{
  "n_kv_head": 1,
  "d_mlp": 640,
  "norm_place": "out",
  "tie_embeddings": false,
  "beta2": 0.98,
  "warmup_steps": 409,
  "final_lr_fraction": 0.0,
  "batch_tokens": 16384
}
Each number is 128 + 32 x the weight over its row's rms, rounded and kept within 0 to 255. Layers, rows and columns count from 0. The size above them is the row's rms in percent of the matrix's.

# layer 2 MLP up, 640x160, rms 0.147, rows 8-107, columns 128-159
size [108 110  89  88 108  93  96 105  96 106 109  95  89  98 100 103  97 101 107 104  95  97  97  99  98 105 114 114  97  99  96  92  96  95 103 101 102  99  86  97 103 102 101  99 106  90  85 107  99 100  92 109 101 105  94 102  96 110  97  98  95  95 104  92 101 105  96 101  99 105  99 111  99 103  97  93  98  95 107 102  94 100 100  99 100 105  94  90 103 105 105 106  95 102  95  91  99 103  96  97]
[[147 197 148  94 122  99 109 124 195 152 166  41 154 173 115 135  85 108  80 164 155  70 125 159 181  67 107 140 112 104 116 188]
 [109 101 118 143 158  93 149 181 110 122 162  56 147 121 114  95 177 175 141 132 105 154 107  97 163 143 120  85 139 179 215 156]
 [ 99  86 162 153 153 102 103 118 148  73 144 165 126 134  98 112 103 160  89 152 151 165 105 144 169 114 119 143 157 121 128 152]
 [255  85 143 177 128 152 139 133 114 136 170 144  99 124 104  77 149 109 124 105 136 132 170 133 158 162 156 102 132 135 132 112]
 [103 120 128 153 101 125 113  86 220 209 118 161 138 132  75 165 167  68 124  64 145 121 111 131 134 163 102 107 142  78 160 143]
 [136 172 114 153 118 113 102 130 111  80 133 195 154 152 137  65 135 186 144 144 169 116 166  90 174  72 111  58 122 132 107 143]
 [170  90 104 169  97 149 143  93 139 124 125 132 144  94 149  93  39 119 135 112  71 104 114 139 129  51  76 205  62 113 129 155]
 [102 158 148  95 142 115 130 146 149 173 173  79 190 131 185 132  91 155 149 116 148  65 134 125 112 115 149 108 148 130 101 119]
 [108 109 159 120 165 151 104 112 122 169 103  59 140 123  84 100 175 174 203  81 111 153 156 174 137 147 165 167 129 112 103 161]
 [154 162 140 117  82 102  95 181 123 114 109  73 127 170 178 154  84 135 125 102 183 149 212 133 169 124 143 109 134 132 164 129]
 [ 84  84 116  88 122 122 119 120 132 168 211 109 111 152 130  78 155  59 197 118 176 145 159 100 158 127 138 140  98 113 215 121]
 [137 136 147 247 169  89 138 137 135 178 127  85 193  80  79 118 153 130 168 129 170 173 140 103 122 138 144 113 110 131 158 160]
 [138 152  96  64 111 118 102 167 103  91 132  73  81 105 113 130 109 180 154 144 140 109 214 146 164 159 143 186 103 132  85 127]
 [155 120 121 140  98 120 131 122 139 184 157 141 185 116 206 156 133 123 115 169 147  71 186  68 160  94 152  77 162 155  97 163]
 [152  79 114  96 101  82 105 114 114 150 101 127 143 131 117 130 150 148 127 142 174 121 150 121 145  85 158 112 135 148 109 127]
 [148 138 104  83 140 153 116 175 180 110 139  61 126 162 131  94  43  82 159 134 174 116 120 141 168  58 133 143 102  75 153 172]
 [146 126 112 165 128 173 123  88 113 117 166 173 159 121 124 112 144 112 103  72 101  98 123  96 151  73 133  71  62  76 112 176]
 [ 39 120  64 169 106 101  99 127 161 124 127  67 116 143  87  92 106  95 198 142  84 140 184  84 160 172 143  66  72  84 138 142]
 [138 101 139 108  70 142 110 130  97 170 108  98 109 172 105 140 131  94 128 104  86 144 148 126 120  80 146 135 141 124 194 132]
 [220 181 120 106  97  99 136 128 114 234 132 148 144 137 120 148 119 167  91 104 147  99 124 124 171 119 156 124 148 127 138 125]
 [130 124 153 109 106  75 129 135 121 199 115  92 117 148 129  96  81 146  73 144 119 128 111  85 159  68 153 128 131 129 187 120]
 [200 167  93  68 126  87 101 111 189 200 160 151 130  60 148 129  96 162 133 112 121 131 136 126 130 137  66 133 109 140 144 132]
 [142  94  84 127 136  99 161 117 120 115  56 123 101 120  68 142  85 148 172 161 160 158 201  64 159 151 148 185 146 161 102 139]
 [105 108  79 121 116  65 125 119 154 110 184 124 170 162 182 120  74 124 166 106 133  68 130  71 203  79 124 124 143 119 158 107]
 [154 131 114 212 162  44 115 169 131 146 149 129 155  98  96 155 133 134 183 109 171  82 123 118 210 111 100 106 112 146 141 106]
 [104 136 103 146 114 117 114 191 129 152  42 114 114 144 175 115  67 126 170  35 148 158 127 118 158  82 160 136 171 167 175 169]
 [156 174 116 109 144 113 118 139 158 118 107 100 162  87 126 139 157 102 100  48  88 122 145 161 144 109 113 115  83 144 172 154]
 [ 96 202 130 133 153  73 120 120 163 174 139  24 127  99 114 106  91 143  91 112 131 196 131 150 143 140 146 109 113 132 237 132]
 [137 128 121 170 119  98 122 134 159 115 146 139 142  99 110 101 177 142 139 147 181 162 107 126 132 131 125 103  61  62 128 191]
 [129  93 106 140 147  87  95 167 100 177 143 109 107 139 123 125 153 132 145 111 176 158 150 122 175 151 122 120 148 189 114 133]
 [ 99 192 185 148  65 142 138  64 193 160 153 145 153 112  81 133  97 122 133  75 117 109  86 131 157 122 133 171 116 131 142 155]
 [158 167 132  99 130 118 122  91 152 102 192 180 158 164 142  68  86 117  95 153 133 124 122 143 142 126  87  93 123  95  99 212]
 [150 181 150 150 128  94 113 157  96 131  71  91 135 104 112  73 153 133  96  43 123 127 194 138 181  71 143 112 122 129 126 135]
 [122 176 141 127 195  63 157 129  65 135 117  79 148 149  96 144 141 146  94  88 166 206 126 108 156 117  67 107 114 123 219 136]
 [152 120 198 133 135 164 150 156 116 171  98  49 140 145 132  49  85 109 146 119 159 118 162  64 166  87 119 115 109 154 186 159]
 [114 162 118 173 132 144 116  89 169 169 155 118 202 123 164 155 115 141 118 143 150 185 130 201 119 110 113 156  61 123 101 164]
 [108 129 160 131 154 130 127 187  64 130 102 144 121 108 214  83  89 124 143 126 126 159 117  84 107 126 118 112 102 136 129 118]
 [142 139  78 133 164 108 149 105 108 121 102 120 100 153  93 113 199 130 142  75 162 153 179  45 185 122 141 179 129 165 158 162]
 [244 161  60 128 154 188 163 165 121 121 139 137 147 141  92 159 143  85 113 126 134 204 152 114 130  60 155 132 165 123 153 193]
 [171  69 115 178  94 137 126 100 170 153 131 165 128 126  55  75  78  99 153 191 128 134  79 137 123  95  87 118  98  72 114 114]
 [109 126 123 117 104 113 180  96 151 130  48 165 109  97  88 159 107 152  89  90 125 139  99 113 141  98  96 100 123 134 168 116]
 [150 142 113 140  73  56 109 157 137 170 116 145 126 168 193 123 164 127 137 104 138 207 109  95 167 142 162 136 144 100 179 129]
 [146 107  95 139 105 174 103 172 166 131  92 184 104 155 175 119 117 103 134 155 162 137 124 107 122  99 147 141 154 127 128 142]
 [137 157 108 208  82  94 121 156 114 124 130 123 105 146  63  95 150 144 100 108 110 128 129 164 139 151 219 134 123 152 173 165]
 [150 118 110 133 140 130 140 183 130 155 179  65 126 114 119 133 175 160 169  53  98 122 102  63 213 123 142 137 168 118 155 115]
 [ 68 158  92 123  82 121 168 195 124 105 146 155 124 101 136 161 134 158 123 105 134 105 190  69 141 124 123 152 111  96 126 143]
 [138 135 127 119 118 130 145 165 190 160 170 219 105 126  68 163 170 150 161  83  47 140  96 148 109 141  78 132  69 107 142 110]
 [107 135  66 158 131 172 126 110 132 129 135 127 139 121  46 116 136 162 221 157  94 150 159  76 158 167  71 131  62 137 116 180]
 [149 149  82 145  96 127 129 123 129 149 198  75 144 149  88 158 169 164 137 162 135 157  87 105 136 121 169 111 104 108 138 186]
 [190 199 113 115 118 105 109 124  94  72 110  88 138 153 165 130  76  92 136 105 140 123 136 155 148 105 103 161 110  75 140 179]
 [209  92 177 163 106 130 150 141 166  99 111 129 121  94  97  62 113  86 152 154 110 102 178 109 163 149 149 110 125 144 109 147]
 [ 94 176 169 150 171  90 156 154 116 128 147  53 135 134 117 140 169 124 158  93 102 174 123 140 119 150 204 114 119  92 206 167]
 [115 120 110 201  67 126 158 115 128 216 130 102 153 107  96 110 169 156 159  77 112 161 149 133 161 124 138 108 100 152 139 115]
 [153 173 109 123 136 180  88 149 159 139 152  28 133 182 180 123 112 109 116 168 145 158 100 146 131 100 132 135 136 100 147 182]
 [178 125 110 116 116 186 139 144  82 130 128 122 195 151 100  79 103 148 111 120 120 128 166 140 160  83  78 155 103 115 188 106]
 [ 84 121 105 148  66 100 141  79 163 172 169 111 120 149 103  99 163 155 129 123 150 117 124 100 172 123 156 112  98 139 190 155]
 [ 88 155 166 113 176 122 144 172 129 106 148  61 150 110 127 130  70 144 149 135  85 164 232 100 133 133 149 112  88 103 139 129]
 [183 218 116 127 125 131 129 111 129 138 117 168 133  87 140 159 150 160 136  97  97 178 131 151 143 127 121 144 107 156 142 118]
 [109 126 146  75 151  79 108  97 135 101  90 143 155 107 117  99 153 178  63  93 176 126 132  91 139 106 164 136 146  81 135 175]
 [ 81 100 154 151 112  79 130 182 195 160 121  56  96  97 112 161 141 103 191 140 117 173 115  59 134 111 136 107 140 103 176 111]
 [151 172  99 125 186 118 108 101  97 185 104 151 191 139 149 178 137 175  57 124 153 157 112 143 183 119 152 155  57 117 112 124]
 [140 204 127 106 105 115 154  99 177 132 119  98 143 163 153 127  96 117  69 152 156 164 128 141 120  94 145 147  87 171 120 188]
 [138 149 162  99 156 128 115 136 191 146 130 183 140 165 169  91 163 130 110  70 111 119 104 149 133 137 135 145 116 141 184 154]
 [156 147 101  81 135 131 160 166 194 140 129 101 140 121  93 157  88 117 129 103 132  83 145  90 157 123 139 114  97 157 106  94]
 [104 119 101 141 109  98 130 149 127 113  77 133 148 173 175 124 131  90 119  87 143 141 155  85 144  92 126 185 145 155 142 154]
 [145 131 103 127 148  95 118 146  94 161 139  45 144  91  92 151 128 121 130 140 150 174 139 123 131 113 136 147  67 101 174 175]
 [125 151 172 168 141 116 168 142 149 133 144 130 153 113  74 144 159 152 143 147 134 117 118 148 142 112 113 146 122 151 132 136]
 [134  71 121  72 162 143 129  66 128 152  99  74 114 128 145 146  93 115 151  62 132 133 155 136 111 119 131  94 118 126 169 122]
 [ 87 144 198 107 129 138 188 109  94 153  78 152 103 116  75 199 199 195 142 111  95 168 150 167 110 124 152 118 154 100 144 152]
 [ 62 135 144 165  79 123 137 139 125 158 140 126 101 130 170 153  61 165 106 136 136 110 151 121 139  92 148  99 101 122 160 176]
 [113 180 122 133  93 160 126 158 116 134  80 165 159 133 119 111 155 145 162 125 126 167 135 117  99 129 109  82  66 155 127 146]
 [103 148 137 133 168  38 154 162 137 131  63  89 139 134  94  54 135  59 125 102 157 158 111 126 150  55 134  85 163  83 150 139]
 [179 107 181 198 128 159 108 123 170 134 200 160 163 132 105 158 116  87 157 131 116  80 200 147 140 118 136 104 128  99 155 120]
 [155 180 131 162  82 140 133 155 177 153 116  90 164 139  58 152 115 126 142 154 135 234 158 149 152  66 121 102  70 129 135 158]
 [125 131 107 120 116 146 162 107 134 148 142 128  96 120 158 136  80 169  39  93 166 119 132 111 164 137 132 124 148 120 128 158]
 [178 152 125 145 123 157 127 141 119 103 142 201  96 142 145  90 135 145  94 122 169  88 164 162 153 102 107 120  48 112 113 173]
 [ 73 167 106 104  88 147 116 166 142 113 167 147  88 179 192 106  79 122  79 141 107 156 109 149 178  96 116 101 108 130 131 137]
 [100  88  98 116 135 103 147 114 180 138 229 146 114 116 134  90 119 124  96 153 124 161 104 151 117 124  82 121 109  71 123 162]
 [ 83 153 134 136 111 119 141 119 158 111 115 170 147 111 149 131 102 138 163 114  81 170 141 117 168 140 123 155  72  86 116 218]
 [151 122  95 173 107  92 125 166 110 130 252  62 173 111  56 177 190 161 172 156 161 151 137  79 202 123 182  90 113 133 174 132]
 [179  89 125 151 131 124 148  55 112 149 121 111 150 122  72 118 149  73  94  78 208  76  57 109 157 125 137 148 177 155 156 149]
 [144 186 171 191 166  92 160 105 164 174 139  98 154 138  88 134 123 146 208 121 122  96 167 106 150  92 165 140 129 142 130 149]
 [139 143 140 128  86  74 119 149 177 139 145 110 153 116 108 125  99 122  81 127 127 166 152 147 154  68 128 141  96 127 120 188]
 [100 142 119  88 115 132 163 178 169 105  97 122 143 130 119 111  86 117 185 124 101 136 168 107 100 121  54 105 101  79 157 120]
 [174 123 116 120 155 142 123 146 131 159 141 130 171  54 100 131 195  94  83 144 138 164 144 116 170 120  92 141  62 145 167 166]
 [167  88 103 177 130  73 161 174 134 120  92  85 132 107  69 131 140 104 183 104 105 143 149 110 192 110 117 155 163 136 175 142]
 [164 168 123  93  51 143 148 106 134 145 122  60 132 161 208 118  83  88  69  67 140 139 107 157 120 114 104 155 156  69 175 150]
 [146 156 102 180  66 117 103 167 153 167 139  97 111  98  95 105  73  70 139 158 106  99 184 121 118 149 139 123 105 167 106 171]
 [136 117 175 147  91 128 133 100 163  98 131 110 153 152 181 123 112  84 116 137 102 132 149 113 114 123 141 143 127 161 152 143]
 [155 137 112 116 162  82 119 117 114 116 124 117 132 151  83 177 120 125 118  93 137 134 148 169 149 107 139 143  75 121 149 100]
 [207 147  99 130 147 117 125 141 133 140  99  96 114 143 127 151  63 133  84 110 135 142 128 171 148 112 160 178 128  74 112 183]
 [188 133 148 117 143 117 119 100 146 213 116  87 118 146 187 105  95 121 193 123 166 119 174  48 139  70  67 146 135 111 121 182]
 [122 130 120  99  92  69 118 137 170 158  49 177 104 169 132  74 151 117 154 100 200 132 129 128 167  91 109 110  60 170 106 158]
 [172 181  93 143 146 148  62 209 126  91 101  69 117  98 133 106 172  76 102  86 185 100 123 139 143 120 173 124 129 153 121 155]
 [191 144 175 139 140 106 111 130 150 196 146 134 158 111 101  91 114 136 101 134 123 115 116  72 185 137 104 139 160 137 132 129]
 [112 185 135 169 168  84 100 173  71 151  88 129 142  85  96 125 144 131 168  77 143 164 111 147 162 147 136 116 130 153 127 178]
 [123 143 109 127 167  96  86 142 113 119  34 149 153  50 156 140 133  98 173  69 165 159 140  42 105 113 140  94 130 141 130 127]
 [156 146 113 154  86 168 106 167 142 160 129 124  91 119 121 136 175 155 170 113 132 114 201  66 119 150 179 176 128 154 163 176]
 [ 92  82 204 152 115 129 157 213 152 137 150 150  80 156 202 178 101 114  88 186 120 141 153 138 150  96 105 144  82 113 117 167]
 [130 190 155 159  88 142 189 142 118 106 107 121 127 106 153 110 156 140 143 157 134  99 141 142 120 166 164  88 102 144  91 135]]
# layer 2 MLP down (transposed), 640x160, rms 0.137, rows 8-107, columns 128-159
size [106 118  96  98 106  98  91 102  88  99 105  89  96  93  98  97  86 102 111 108 106  97 102 104 100 115 121 113 101 108 103  93 103  92 109  90 100  96  91  85  99 107  97  95 104 100  97 113  91  88  97 115  95  96  98 105  94 115  88  96  88  92 101 101 100 101 104  88 102  95  94 114  98 107  98 100  87  89 115 100  90 101  92  99  94 108  89  94  95 103 103 112  97 100  99  89 106 107 117 103]
[[152 134 199  82 129 191 116 111 139  35 146 167 101 179 129 118 108 138 111 132  28  80 142 165  85 157 116 115 249 185 116 135]
 [111 170 137 141 128 125 112  91  98 161  74 130  65 126 125 172 161 166 125 109 162 148 153 111  98 109  71 167  90  46 115  98]
 [165 130 107  97 127 119 151  75 113  84 191 130 146 100  84 110  70 109 120 101 126 154 198 246  78 137  65 162  90 128 104 120]
 [132  89 143 119 132 153 132 111 116 133 112 125  80 111 117 154 255 121 117 117 157 155 129   0 164 136 185 118 135 184 176 111]
 [120 116 156  97  90  96 167 135 104 126 147 118 118 131 102 146 131 122  95 147 103  82  88  81 105 119 149 117 195 123  95 114]
 [ 97 168  78 124 110 130 101 142 124  95 122 136 198 194 107  84  54 108 175 146 150 133  99 241 142  95  67 137 113  85 138 178]
 [169 180 171 160 119  82 182 148 128 183  93 177  95 187 145 142 156 109 105 110 105 145 102 104 133 132 129 128 117  98 146 116]
 [ 74 109 164 116 145 123  95  92 146  97 138 123 118 142 143 153 192  82 131 100 131 147 149  17  51 109 172 130 135 144 107 127]
 [104  50 157 101 146 193 128  45 127 100 151  74  84 165 129 154 184 130 141 122  78 134 116  33  91 183 109 119 148 120  93 122]
 [144 158 192  76 139  79 124 104 140  13 131 138 152 207 129  85 136 133 168 135 134 115 171 126 142 107  67 150  79 168 121  81]
 [143 114 139  91 125  96 120 126 158 152 138 164 124  94  95  67  63 127 145  99  81 160 136 183  69  90  97 118 171 119 121 138]
 [123 143 102  90  74 190 130 157 104  71 118 144  63 144 131 105 132 171 163 170 163 108  95  51  92 113 163 133 144 194 102  93]
 [138 154  94 119 113 138 121 121 156 134 136 116 132 105 108  65 143 136 152 104 129 101 130   0 148  71 195 126 115 149 109 147]
 [115 194 123 103 136 148 152 130  74 165 123 147 107 140 139 166 186  77  77  56 132 106 149  53 119  95 217 144  93 182  85  99]
 [ 76 155 156 160 125 147 114 143 108 113 146  96 177 120 114 107 158 125  96 103  94 153 130  69 116  96 171 152  57  98 112 125]
 [102 124 194 157 112 139 131 101 116  76 105 159  70 179 104 121 166 139 148 119  24 143 162 132 105 131 146 117 255 107 147 111]
 [115  76 136 101 145 132  99  85 128 124  95 109  77  91 115 138 119 102 106 125  83 142  38 122  48 160 145  96 182 151 111 154]
 [138 131  84  87 192 192 120 107 109 117 127 169  96 139 137 107 123 153 179 165 163 102 133 167 120 124 123 123  77 118  74 103]
 [150 134 126 101 148 116  99  92 136 147 130 138 178 131  97  88  87 108 130 184 109 121 152 255 125 153 112 134 139 105 111  83]
 [149 105  71 131 128 112 115 124 107 114  99 111  92 148  56 105 102 143 134 179 175 143 158  37 138  85 161  98  84 147 135 104]
 [154 119  92 156 163 120 144 113  94 150 139 147 189  85 139  88   1 110 143 121 132 169 154 255 136 138  53 130 175 101 127 127]
 [147 117  80  65 120 151  92 151 127 184 154  85 141 139 139 154 184 162 116 123  80 121 125   3 128 121 112 147 129 110  66 124]
 [149 128 133 116 100 135 163 157 135 120 149 133  99 109 138  87 200 129 147 167 112 151  98   0 104  96 165 139  83 106 136 133]
 [127 116 125 154 138  83 175 121 134 121 103 137 141 100 106  23   0 130 136 144 142 114 114 102  81  96  58 135  97 128  88 124]
 [ 92 127 119 135 106 150 143  95 148  90 124 161  90 130 121 109 193  93 156 231 132 145 130   4  69 161 165 134 121 147 112 143]
 [135 173 100  43 101 135 115 117 154  91 159 130 100  83 158 142  78 157 111 161 160 113  59 247  88 173  59 118 150  98  78 100]
 [156 116 103 111 110 179 139 177 145 144  95 109 147 118 124 133 159 149 112 138  92 149 102  36 123 135  92  90 119 179 222  93]
 [116 191 125  75 150 125 150  95 148 114 151 125 109 201 151 113 166 144 125 135 177 119  98 134 119 125  43 144  82 136 151 114]
 [115 167  90 142 140 134 117 209  92 139 102  96 197 142 117 128  93 108 135 139  96  56 109 191 125  92  84 176 106 151 112 160]
 [138 102 145  91 119 168 120 121 107 113 121 134  91 111 159 149 249 142 126 127 102 104 157   0 111 168 160 136 163 133 135 115]
 [ 53 112 115 176 120 185 107 158 145 125 137 122  73 116 215 126 157 116 125 111 131  99 149  27 115 199 169  96 123  86  83  90]
 [ 97 166 126 111  99 117 130 107 109  32 126 133 116 205 136 108 153 103 164 138  78 174 131 157 130  82 105 144 186  85 125 153]
 [ 99 103  65 109 119 143 122 153 128  85 128 133 154 118 146 103  64 112 133 172 129 113 121 255 115 126  74 120 100  79 126 154]
 [127 146 177 147 151 126 108 166 111  81 139 142  59 125 105 158 158 113 127 136 106  83 121 102 142 129  81  97 124 132 148 108]
 [104 149 153 100 143 146 126 105  71  74 166  92 212 145  88  74 109 154 130 143 101 126 106 200 124 131  33  99  94 141 159  67]
 [ 86 145 185 131 103 142 151 196  60 126 128 146  98 104 135 191  73 131 131 157 140 128 196 133 107 159 194 150 129 105  51  56]
 [112 144 108  55  54 170 142  90 135 126 176  98 180 155  57 150 141 137 120 165 114 148 100 126 141 152  65  72 141 148 177 124]
 [131 155 127 137 137 129  82 150 103 149 130 142 135 114 118  91 113 131 129 136 106 122 124  98  77 115  78 145 154 126 142  93]
 [133 145  74 145 130  89 104 150  94 106 119 113 156 166  98 122  51 127 176  82 152 137 151  85 143  78  64 166 147 124  91 121]
 [ 93 103 185 193 123 146 115 140 111 139 152  85 152 180 186 137 155 102 111 133 125  90 112   0 146 138 138 165 206 104  84  48]
 [162 117 111 120 102 189 117  87 184  90 147 112 161 161  99 157 164 116 144 121 112 171 112 132 121 166  51 170 109 146 123 112]
 [133 144  71 133 143 192 163  72 161 155 117 123 177 174 119 154  92 147 137 151 126 132 181 233 100 173 101 161 106  90 130  86]
 [138 101 125 125 177 161 101 131 136 104 165 127 193 100 123 125 105 106 133 109  89  66 139 220 175 111  81  97 167 123 131 108]
 [ 59 149  57 168 108 173 133 122 101 202 151  63  44 163  95 138 167 132 123 115 117 127 113  93 122 127 147 112 142 133  72  91]
 [122 144 130  85 130  53 159  81 126 129  74 134 147 147  95 180 138  95 160 154 176 112 134 132 133 133 118  92 131 130 157 188]
 [158 113 135 130 135 113 168  96 129 115 141  87  89 125  82  41  45  96 138 111 129 111 157   0 143  79 119 109 134 109 112 113]
 [121 116  71 131 114 101 113 106 103 121 161 147  93  85 136  83   0 126 104 120 160 100 130  24 165 120  64 120 158 120  79  83]
 [119 180 104 200  77 124 158 154  86 154 109 111  97 132 106 123 124  96  95 113 123 126 151  85 150 184 143 135 128 131  87  90]
 [155  39  91  86 148 152 133 118 119 127 112 131 132 102 133 154 151 163  85 110 185 127 122  82 119 160 168  69 119 160 114 114]
 [147 183 140 131 143 143  96 112 102   9 107 145  95 180 145 177 145 133 150  86 111 131 144 173 110 157 142 127 213 142 100 133]
 [121 103 131 117 128 178 125 110  82 107 125  96 113 113 115  89 255 124 111 143 101 161 148   0 158 127 196 108  96 123 116  98]
 [ 97  77 121 142 147 179 134  87 134 102 125 143 103 117 153 227 167 134 162 109 150  89 161 165  86 142 132 164  84 111 142 166]
 [128 180 136 101 125 182 135 122 118  60 173 164 102 145 130 117 165 132 122 157 116 123 126  55 127 166 139 119 157 123 131 119]
 [129 133 168 107 136 110 115 114  92  50 108 136  64 103 169 108 132 146 134 166  87 148 113  79 118 130 138 134 151 112  77 162]
 [140 129 120 109 144  83  87 109  69 136 172 119 191  88 115  36   0 113 139 103 137 148 119 161 125 116  28 128 119 135 110 109]
 [146 107 122 175 104 185  75 148  42 150  85 200  89 127 114 170 102  91 158 117 134 149 139  94 152 156 151 104 155 127 105 143]
 [157 172 128 150 159 120 104 117 141 182 132 103 187 148 128  66  32 144 169 137 128 104 142 116 123  92 114 121 138 131  53 141]
 [182 147 135  57 141 221 145  49 151 125 156 110 112 121 109  84 160 155 109 101 136 117 124  50  98 140 141  93  93 108 157 139]
 [ 90  60 176 111 157 149 107 114 165 105 134 124 145  58 102 114 130 129 125  77 117 142  87 162  97 118 155 124 111 139 108  84]
 [153 114 157 120 125 143 146 127 105 112  86 178 163 137 129  65 155 160 174 139 112 118 131 185  87 176  96 135 163 172  72 130]
 [100 137  88 105 172 116 105 145 168 190  86 160  65  84 120 200 101 137 131 139 117 151  66 182  92 128 122 162 147 133  57 106]
 [153 159 150  83 124 205 159  83 126   3 114 164 152 166 120 106  77 107  79 137  99  80 125 191  99 136 152  95 187 120 163 144]
 [158 151 130 105  73  96 169 125  97 130 107  54 129  50  81 139 100 152 106 172 166 141 128  82 109  75  51 122  70 159 147  74]
 [127  69  72  93 141 109 115 140 114 106 158 151 131 148 113 192  63 160 165 107 167 169 137 189 141 199  64  44 154 153  96 135]
 [122 140  97  79 139  88  95 110 174 154 131 106 151 103 109  78  54 140 125 148 111  99  94 204  99 119  91 109 161 105 139  66]
 [141  74 127  75 143 198 127 108 103 127 117  96 146 148 106 198 172 132 152 106  90 119 115  81 147 153 135  96 132  97 108  43]
 [155 109 103 119 149  95 132 111  86 120 128  96 117  80 125 123   1 107 127  77 131 135  94  97 130  93  24 154 156 148  89 114]
 [115  76 145 122 142  66 158  66 120 160 138 109 173 130 115 114  69 110 150 123 160 119 119 155  85  63 136 132 139 109 135  86]
 [112 114 137  97 159 102 155  79 171 120 122  80 133 153 146  82 192 155 145 167 121  79 158  65  49 161 100 132 116 121 130 106]
 [132  96  89 152 154  65 142  72 138 172 111  86  89 145 179 112 126 118 106  99 185 104 115 107 111 126 124 101 129 145  19 187]
 [160 117  97 125 146 109  88 149 121 131 139 111 107 105 110 107  34 126 125 114 133  94 132  68 150 114  57 144 190  97  88  80]
 [123 111 156 105 138 160  78 151  74 148  79 192 123 136 188 125 111 133 127  98 147 117 189 162 110 148 172 123 100 141  71 109]
 [ 90 126 107  78 113 137 151 139 120 147  62 104  65 108 190 116 214 162 159 103 202 185 100  43 146 132 105  98 117 131 103 155]
 [137  48 150 125 109 109 139 168  66  93 117 132  74 156 128  75  29  85 168  92  93 133 110  73 160  55 119 182 166 165 107  97]
 [149 111 124 128 120 140 153 112  88 129  83 108 163 128 108 106  93 140 117 129 132 127 125 177 103 110 160  99 109 101 139 102]
 [108  86  99 154 123 100 174 107 147  92 164 140 169 135 147 219  91 128 150 138 137 110 137 226  91 140  82  91 138 140 138 133]
 [173 102 192 119 112 111 171 130 138 110 102 108 144  51 105 116  81 141 113 103 134 159 156 155 114 134  89 155 189 113 144 120]
 [176 119 106 152 140 114 126 157  94 154 127 117 129 128 191 134 149 117 124 100 103 129  97 153 103 104 144 101 128 189 116 116]
 [138  87 166 127 112 229 142 119 121 122  76 125 104 148 120 102 144 128 145 155 109 104 222 138 190 113  97 162  89 182 137  80]
 [105  98  88 129 123 142 115  98  81 130  59 133  94  92 102 161 237 111 117 127 139 134  93   0 148 131 172 141 105 181 126  91]
 [ 87 139 135 151 124 150  93 147  80 133 114 164 117 174 122 106 149 134 161 171  99  93 127  93 106 195 137 128 107 171 108 135]
 [101 124 149 109 123 187 116 121 109 124 166 160  68 141 124 139 227 100 108 159 122 120 123   0 136 166 160 109 133 167 136 142]
 [149  79 142 125 110 206 156 116  71 163 145 121 169  90 156 137  74 136 150 105  98  89 175  90  94 110  86  90 133 105 102  79]
 [148 120  80 119 107  75 126 131 104 129 148 116 167  80 138  63  16 125 135 126 150 118 145  74 156  77  62 162 122  92  97  93]
 [131  77 142 123 105 145 129  93 136 193 130 113 194  65 112 181  63 132 147 181   8 157 139 243 113  82  52  96 132 126 138 131]
 [ 77 148 121  80 129 174 129 122  80 132 149 152  45 147 118 154 116 154 125  70 111  94 136 185 118 147 151 152  81 129  53 143]
 [163 136 140 118 132 164 105 133 105  64 105 102 107 250 160 132 166 111 118  71 163 110 146  92 137 143 145  75 112 100 115 141]
 [125 117 171 129 131 129 126 102  72 120 132 138 136  86  98  95 216 121 141 105 117 143 113   0 129  93 149 119 148 127 130  86]
 [139 122 166 128 144 117 139  22 100  92 137  84  90 123 124 205 154 128 143 133  96  82  92 101  80  87 133 162  57 152 129 142]
 [ 90  96 100 133 119 156 104 150 143  84 114 191  84 142 119 113 148 130 123 146 142  84  72  99  85  89 165  85 168 125 100 128]
 [135 110 110  67 106  83 165 163 153  68 169 166 167 122 139 172 159 121 148 130  97 128 139  98  92 149 152 158 143  12 161 153]
 [ 98  83 136 121 147 106 161 114 167 128 123 155 133 139 118 106 120 122 125 157 161 176 181  54 168 105  64 164 136 129  73 179]
 [191 123  94 181 152 124 152 143  79 100 187 105 220  88  98 148  73 108 147 139  90 104 119 243 122 159  81 151 150 115 117 109]
 [154 128 164 157 125 182 113 108 135 145 134  88 150  87 139 172 167 129  85 171 154 113  99 154 130 127 139 164 119  64 114 145]
 [118 114 163 106 128 190 149 138  78 113 108 137 108 116 134 140 248 139 127 157 113 101 156   0 139 138 137 119  90 139 127 114]
 [100 139 161 101 115 221 154 115 115  84 172  94 115 108  96  88 178 195 133 125  77  90 118  39 117 123 169 130 118 158 158 116]
 [126 195 134 148 141 163 150 169 123 141  80 189 132 135 114 140  91 117 131 103 152 154 128 226 141 148 172 181 126 149 101 157]
 [117 123 155 123 148 177 106  86 121 113 142 130 100 117 116 103 191 144  97 131  87 130 121   0 152 124 160 100 106 102 132  95]
 [127 116 117 130 128  97 129 120 145 109 123 127 205 135 123 136  13 122 149 139  96 117 139 255 121 142  63 141 161 125 140 120]
 [115 102 156 136 113 128 155  87 131 122 116  55 106 106 133 118 255 137 128 123 148 142 153   0 128 113 176 114  84 190 164 113]]